Part of a small language model's weights.
Size: width 256, 2 heads of 128.
Each number is 500 + 50 x the weight over its row's rms, rounded and kept within 0 to 999. Layers, rows and columns count from 0. Numbers have three digits each. The size before them is the row's rms in percent of the matrix's.

# up: layer 2 MLP up, 320x256, rms 0.0815, rows 283-319, columns 192-255
# down: layer 2 MLP down (transposed), 320x256, rms 0.0681, rows 283-319, columns 192-255
# gate: layer 2 MLP gate, 320x256, rms 0.081, rows 284-319, columns 192-255
up283 105:449516447534540434563546501438527522517542522533625494568517411514560543518491485486459624391577499476436453531585492513443458496555458494523502460478527557453440528423505504592425445500568522
down283 105:483506497567507472453444505419493625471475455460537580510447466497580414500414496518444544463539518479441485512489501494425450503488491509509505484416518461544473529388500483497447529493486496
gate284 110:520459405511493461534532546490496445431513524509582592493433528548501601522590539539534507489421437473625494508576482535594458565479605487514543591533413489510512513490551475392547512502447411
up284 103:479549410487428490666524520504457469479503532615538397540471479547461628594406460420389570552492520460432514552533503349492530527522463471523456453514514468412537522448521493564431501455408496
down284 105:487422478398491496530480503589469417545425513551452505516500502490445489490424513310510421479560541518474539474439558521451541498403472460492458518426559583462479476512458432450447422465641579
gate285 101:491548399482537415560616539466400532456565507563470539570475495490511545503476486593525527557539413614449496421589566540525420523470518432533449575525495491491577533417468481501442530513524499
up285 101:531496426470521515441588582539397588581528576472554434517606430566472511531458385589591537492488484498438490530494488459578481462461443522557399394505462576490583543471419446470476473475443492
down285 096:515489423488550503517520457562471547526463482504560540559525440460561454499455386508470486482486450537419442569506494429557518509436525507539426558540505505531546478529517505452466525508422519
gate286 103:480413515432451599574495552550396427510511473471481522633473616558493584577549557457451529562486415450494470483525424490572480446444442615461533527548478511496512429559484463409467608450536519
up286 106:394473469570583425477396523594470498468477395581542532511588485531494506468467454459554674448521577485421474489498504514479375434571540551441596505574505468523491484436483550575527501537513445
down286 102:463494521551514575547409545503462490489476430477544544509538511497568523552459533442513578479383597500474510589549450493523432512485562376424575553619589350494442526529553610484536541455458439
gate287 095:551545545446459428506445546584486599553514555469557443531510464586498534487481452398510561483557509550540453575505397535540512497382550454515508484471401540457470459518426502473458411420490459
up287 099:470449493443555507563607457499502497554538561464535542399503506467499560501482566538588488476525530497523531512518469462508495496571435554573436453470445573502508482512449499436467428475559596
down287 097:550538557555439506590532475527492513587596473395577438554446513475520556523490501479498513472472506472411428554488502514562609553468630473509543547490384542464470479526428467477447387461488443
gate288 104:480533458537503531542610566325449556441524409466491465566476596513457452421571500479484441479568455525586551523481558515479483523598536419386430580531564468506566499410381537475513552552472460
up288 101:445528579496481450488482424620587475488490637528495547438543488498579586583433456572566592527490610467467471516534495500519545469393441558539547402531498495540547453584604519563499461413485459
down288 105:466452552520436474617455490534532476550343547507541484386549446538521545527496487454465458395576456485436433458420462500597495513473475495441490532495532602433476357518519521553570480487523496
gate289 107:435508463522362422352438551473590519571510518501537485496488490521470506478469555516480570496475503559514521511478514494535512414507551436487526543489489500562532505468445448460459539528545565
up289 105:557524547496586541595470523601439450416407451558471557534476464477527521579516443446466461473507505428447488484501523517430477523452508560501490375516485517426470487517541503549543467501439387
down289 105:502504515462532498594509457398441586439486469485485506566454530511451440447520428503506505553490478518436527516516475439466419523421470540501446493517420474405539459499484431476500494446483470
gate290 106:530469452465465545485545556520498432539649515493497554442483439517451475553459513527494547501557486422546473526542489557494589530486513489480545513484463545524569574574548536509555503430425499
up290 108:514502510501502469499459547508560589480353420504463536580442589527465551509519456459401626504378461493576518606376496485399541394466499563563504472511560477478384505521482567472387556542518474
down290 105:533496499541550494472491503571558581484317448493482480471456586505472541505487462416418593484442510511522536575448535508426424431482526508573451523462564530512409526461454485470403510551459503
gate291 092:495474538395519534472531526585516433544549468467538501435404449580439440559537489505508516445429462541461591564475411469526510508463486500616535466488452498582600585564495452460472488545507532
up291 098:575427454527423597487512416446378553493466402541431428515591540530377425493549497452562445439554503511498523506588531422485500507568480445527523447426502538492480419423425469460494540527585408
down291 096:593499409513412520518499505388497535470486446579419475502515505507514468428460433525536514508543441517534529525503474547437487467555478400461462511503497546524437450512480448495432596574531475
gate292 088:517434511493463551459471510552502548492486527583482380510426638462582519614416443504469486535616491425604424522410566532465501557518420468498466469460458412434522468433405477513506527526555480
up292 096:458541505580438592473446509514425495544486390536450419533480556464508538526475505553515481535562534424480464445497561525450441521582446553405566477595558387503472464578493474429593456577398471
down292 086:508402463463488474455543517514444394480469562543565438517481444503412543545532549602556550480450496531487503612552513476547529533534598442554485421437508530516528555519543511469541443408535524
gate293 106:502504517564455525560477542566587451539462505488573479489516493550474468530385587522460493604512423497509500624596493529546570520514455507448512460472505405482557555537552517480519543546473524
up293 101:509542484538499589500566506519431573469416515426469467524522482454435518535534584440382495448477432438513528490565458488499435601525479472475487594453462559510509520514449560421534460475478538
down293 102:499494386485554521449572451535508610420510420511394484586564389471458569462548506446483520503427529531469584403474482532537471520449515469570456586505418610489466524468503448492493469486488563
gate294 095:435574539446376454475487501467504514535509415467479579555481530527490528598551454514568558536471481449476438543511543449522518435477442462595520510529460477574526457502482414472500523420499541
up294 098:567512432533495589468515450503463439568535502547423467503572534507526549497547578475412499457512484449543512448416544577485561508559396575488511432586479575560507493551531446493521474518530499
down294 100:520503596490459537497487533521463434531471517540518493517565488436520610487486622412424520551485522468602488472473575515500554497510416500526554460561443546546508495542473466528472488510548481
gate295 108:438562540506451581592501499564487500471477484520535545546521514523532552418566477556616519573459509576466510542468507506521442424520470451517429425524526450552549534520384530547423585497446415
up295 109:458463489469445514631460480555451551522484510487513537547559491512522546490559519595561472585530449541526534562390503498498475519556547446588478541505513482535498489445429493562449558483475505
down295 105:498540516457407542584472551591445593561482387485503601531606532488508550367536530440579523513478565571514457590362474408487504552542535491549454514475567500537459486538498522566473513540545500
gate296 096:524478463480506544431587492541485564492502496508545469586514594381498496453513422539428519539440515445481462589489518598485656494477445530510491497456571472572482496427449621482466524518440520
up296 093:485498615496450513527474480590441487485525529473427461516455508471449405486433527435539462492522397506536516577578538501450518418450434495460475456458458542461503421522417569500477488380458431
down296 091:436527556468480496578470474553445482497499470494484491479469518504453446410420428516531468589477476510521517554507480523411497424461428547436436509549602484494477467439422525529543523482492425
gate297 094:454517504449421584476470488421543458359546490511571503595485538550514513517599431473542558500452468535552503517500596604596483550529418606582425542496480514415485486400452564395512538524535511
up297 090:507433474487531371479585519530494469561453462475526483418523484439468392454572579427397449490544507476471443423505417424470517431453497489521546454567506482563486501562558481541499438514488489
down297 103:548513459494423418553524527554551523558483429517552536445504469501544459444451671489483472500578567470506512503494445462500520506452429448602502502440476668542542442467414489521475469462498546
gate298 103:557503546517459531563525492453536431511538455510459468471446482478549524467537468447459493564434540466453585435553588477479567416460441483527497458575455452518575497501524540446556601531540554
up298 100:479473542522485577524473501481545519531510378551490398482472439443485472422498487511447522518523566483469610509521503453500606445462450489493457478557450477487528498452421568444558552482554489
down298 109:461536533460637517594458481488585488482541476500448495486466548542521537500525515490479497490507506468506571511491574389528633554562427487507498471504443501466544449494457487438500557608471502
gate299 107:469533505473456440525477512467517438586554563491586466437548572551481484419512457536500446465429460493517493501496477545492439468497452471450425512530519557526609639523487471487554512467458508
up299 106:470463524624496514470437570473432532445450486496442560475549528471527468415563583507527464472531535475527538473532570500492548402480498459445543452443445494526525420441488505493470448472501489
down299 106:493560539620543480510491496551385434413481527426460533436572496490534475458477524560463501523501484479482511466450497445441504489414585477531540492502498533543521511419492435492425438549477505
gate300 101:471529516552523550537564447515462504464487499482412497594457542575547515532533440562478608582484500430451391525538448479520418493472568498492535495550478545506571415580539504493523522526461489
up300 102:417531560484584535512497533581490456485508410542412454456477558533549529538456480479502532515495479563454496527523461472471568431549406451469496540416634452509507473583433465531545498397491524
down300 100:440517481455484501564467537605513482414454452576516463453480572559574521471457521461545571495482442581576466558550501444466511427507449547515558525463611400443477559531501460482532511443491591
gate301 123:553468411465527553492482505559549475529469459534512414629454563502488606431515487493455386476559471505516527443332530504453510481556509525499572602518509446484420420477446460526493487570538501
up301 129:422445537483521440516552525494411594520602608418526536403541480437470437563439506469549596549450537532520469561628471521509458418444496468506489443489493484488549565555586494492419455434497493
down301 114:483547537525473547549513410558546498483584613566536413422583571411506569489503510433584479504519484480519484521528463343599461528464463529483555485492546510481467425393491472516472538481538520
gate302 100:454550480384464481556549508444475491573438466579512493602519459519567505599500459488465580495524393495503542532505552469491504456499484404527491485609458542492516507547558479517446549433435538
up302 096:543437529592499505482530486616518548442415529449434555422423489471405510481481465520538391467456580450520480482541454534493520565553555537535545544387526400497445492473444487475551433518577454
down302 102:482493516497513458533517523486491516562539503486446430415492511432506484505498436607518413577460471492452489495506455551456423532477642494590467512459474440424455525527453469507460504565550484
gate303 097:500540396482540542568456483512545502604507476637432434494382528412409536549513445522552490509485526420436536430520483492481555493470479526563445478505507583467490483526519519512399477545500445
up303 096:517463600468513473525587583457563530449454486377526506454601484518531409509442537494479544507518540527581416516518519474429427531532529486416473536493553496462414554496594504473501509487501483
down303 099:525484573452477457524549533438541492545395479424631561514536401516491408516537515492490556557514457517493413496490564486459430457518552446444464510448538382496467549497594480528527569452533447
gate304 106:539518570486425545532519496456499456514431419508429546506498435460560437466459597444528489531501437473517517545501518523446501530478610494466440487468480524559597524483477456454540453438521449
up304 106:474496510593530530510398481538558542438583539528491473525518474573505549596499421437479540423431464555476588511446506479554615443510393481599482528516511469566483495561516514521514582544436519
down304 101:492490459500435445562428468530420474497453468508591461524486501576598559457499508533518447491437464499491488515505491359469432548514451522474420433539500574485484445517457488426535457484476473
gate305 100:523438424539623485561537500494458574509566570498491544379435526503554532486541369483556523505498415500469483544504515513478534443433531467430514479415409483504561577492487552491500528544533598
up305 100:528492457492527473550470550518376516506420534542498547571394502554507533619506481540525578500507461520509569505546442546534553506458528429451563514469464531567438575546583407497501488527472519
down305 097:547472395511493401592526495488498509493502569564596479499505532486482548497498443564584480468589519503496508549610556547500522541503572508495543481490428517475507514516443469532476410511568496
gate306 095:523519534519501403492471458540516454418464558467608553516432572478477517478580521495454538520479519535430580512493484473515462480481423530461532417445411507600525377455337556499496520472556495
up306 098:582486481493510552534617457476449505537453502540446487491574452359499495525444459488518458496525425491515446439520461547502516580512528428476478561598540499510473520532498516536457450503510494
down306 099:512417450536499516505503632547476469485566437499447494458464493532478492559448521557530452425533521456583442483515427495563535523474548437541483555518569544415475585556551547507456515408550505
gate307 095:450460482392490501503483640532471505546450548505447471467515479440436507546440483562522515512454552451508529477557518548522491603448525468452456517598562532501508520462541478418515424499493505
up307 095:496442476420502529507494607560499456539480534500501426493452512377398526500465492522463516564465501462399498541531520505491496569533554492482447574476581550496494406460530484438543497560500460
down307 100:471439514480483538499413605477540492501467539554498418447500496482525562432492504485559555490394553480459481489500500538473532571518507499515512472536529264463543522427506548567534510543475538
gate308 098:485486492532449535579508540506485499457554445498542585423418514551426488482528570506470482513449437495547468371544563497589479492450553548429443576490487510520441522494427484383468497461486524
up308 099:517483597460479462569559507458513476497528471577548552489425417545510446479530546527396530504476467469558498398516484480566489480465503557390427521521451508466452503523378485425461505409494485
down308 105:527409569463552488571498595563543563548553498610610590429480472553484588546512488496578539393525537515495450360536574487537477507527557515426419565491550461437492478506487384435562529471463555
gate309 103:450479369435585609501494444437479452543562483464506536591451546430553512504479435506566565454484522609442505474486505451499528503439498567498587458463477567413466452411533518461457471504518500
up309 102:584507555455490452526571543508497505505625516548468469519557462507500391466587459524463570447481448481505580397415425471501519554494482541503511563524479550509482477499513439515500494529571480
down309 101:637571599456548467429480510481524564495481506529462569507639475554516429553578514515465514508486453515541548521490605462460476509433573486512433515553477554456453506484457535508500437510568496
gate310 102:504516512556484507441502429614535570555477517565478560460435533568461477551548537440505432528466432453518543480475447534487572463460563548532584498412517540492526472543555467550561430440452543
up310 098:494508495509418505497446548447428391494517505472567431563537604454584484412425481450439576511522502578464480483515511546405473499496516507492430457511481552510483529427414521518424542594539478
down310 101:516533487495535498552433585387411551495570474476522520533532476504453504526446491566541481430461547520470472495500564502536478507447479451589418533451414552482518487509503616423472468495461395
gate311 105:542589587522532471568465503491506564435528483580505448473493594466461505411428566476469470542550463454490504565442603458503497431430501546440468520551555543504574479476556530465509498548521540
up311 099:486519413505494499384504506478529509571509487473525572552468418493546505468616444515479477483470550501503536412540406459519519515535464545540573503438400462489449452509484458523411576427510470
down311 108:541542502555495548462478438536563452605447433516468519533469468528525402553628434475547536514516503544511493410597468555515564491508438574498536452523409580455472526519462523545483527456439463
gate312 102:529444500509489460469506479503485508539468421604368538488509534505507520527456394423455550552565543506572402534574509554540460436467466475559522483502471536471541495523573594475479461556524582
up312 104:504558525534489446534527537541520499481519504422459510525504526495532509525546606596542443523524524507472604508352514369504490527545509652502511452469423521523568631448406336505490465494536463
down312 103:494474538476562464569417462502508501398532512488532528496487451523528402486454530498513492547524471488504533534431408453518514430537506575443433381423565507477552571512418412497528440448494404
gate313 097:485519571552530466434475504414574510514394539565474525438476533542548629528457550522521581517596450468550502454600562522486474511542470425395500554531486564461526547545478508515396563553401443
up313 099:503493529463469450552463504533501380536487517439481592583472504431486495471456428516509495447398452548571476488526531538480437528481498564515483430506441503360554478498545432413609533467477412
down313 090:472512537456529490551536496471456399591519393495543537540483487526589408475564526501500486471478520485528424462425550425449534438488529492349467495532519562542445500536582522551488496547575526
gate314 102:505539468515599483534515592537482510562389504485462484376524594414507431546482547532508518506523454471497540588630470516584551529509596457447450489540422435564470534476544535497460512545479583
up314 104:456526399512530586583445467490468530494451613507484502495573612445520525493440594469620533498550472470441491539627494539596528533508520517417419460543499483450579505500475490607524523447538557
down314 098:504564536513525472479487553555472469541585438486514473493472484448526584496519528397549493476429494417443549393459582410435460454568495559475541555517586602432527459484518532422496331577538518
gate315 111:467451433424529440555577503414418540493496488472557491564554485508514515619429546528493537505517478604523498420589465494526528529538497613584471502451524507538551491475473472506448529445534568
up315 113:567495525568491504458400474573562476521519476496472500429432533536487469416495487442522490431540525393497547571449484515466453505480515416441580475505465462432438522522491501512586478573476434
down315 103:514494563573534452451596545473506481559412530530492527492469482531512425504568503411545456520415504443445445443592570506510510489418485394485429544553451667504528498508516591562495515542508465
gate316 093:548603494452475497533554509585444547482543617453441474510521422534511511503425462540454453562463452487468562591503564486375483540462509492658452575460454538508507460490522563510515476469419468
up316 096:496418544594498510481467482381508457587500412574505599471436583513459421520507504474518442412488603507564495463609474510558556488504499502393502437596536539446517551547463453559538521528575524
down316 101:570486570509499488545485493415563463560429483607451498532469438510491438553505535515550534396471479465535425458573562538574510468513476513515538533594516645442591535444494482458507487495486545
gate317 096:474486561565517509593556550509479490476511455504541488593421500435473406529478527462548455485591385459449481459443501489580604422507509524488504527417506499502544565461465549469566521449500458
up317 094:463471624515497478536614463511416505549468452481525471560481407451478403559507543522505448487598450541477499418515519454577575432501550507469445553406525481534521580410507485483534532433513439
down317 100:483476642562532455542505568503485532468518544429509521525408553476541470473495472550523528491567503513503508476507546503598566412503432496557506481407591513488494553497462472559582563526507543
gate318 093:466547483401500519500446486496453432508480586461465566648447504519435411487474456527445533476520440449537503458428442515581470597523480440356462444452474504422564512515633562523456517581482411
up318 087:538536412460514490521408492496539415536515498541530531512439491538417380527434498547483493450431511451534496418391488502551514565495487483421572517490528430549517443538647512500443373486467458
down318 089:533505464411469522432463554435516427557469530517543597596475497480501443505560523471511537468548455398567505477322527458507536521510542561522443458532543447437499578481660568464407437515521450
gate319 093:459452447557483518534444486482515463485464477478465529419494605485543454625545434485578580454511426420536534456460455456526459543511458439539454467481548518541460505497554454450365363507467585
up319 090:437543482437509487584591505421485514472466492437452583472516420392519507506526450471538546461548491497483445498421500518543493635418477523498469517523506527474452496487512529412521450545521470
down319 091:543553539505521500491568518446484536548492523502547527493511423423484535469499576415486504463495434499449500484439540517520449539486490504474575526533498517599520545574523466453541389484538532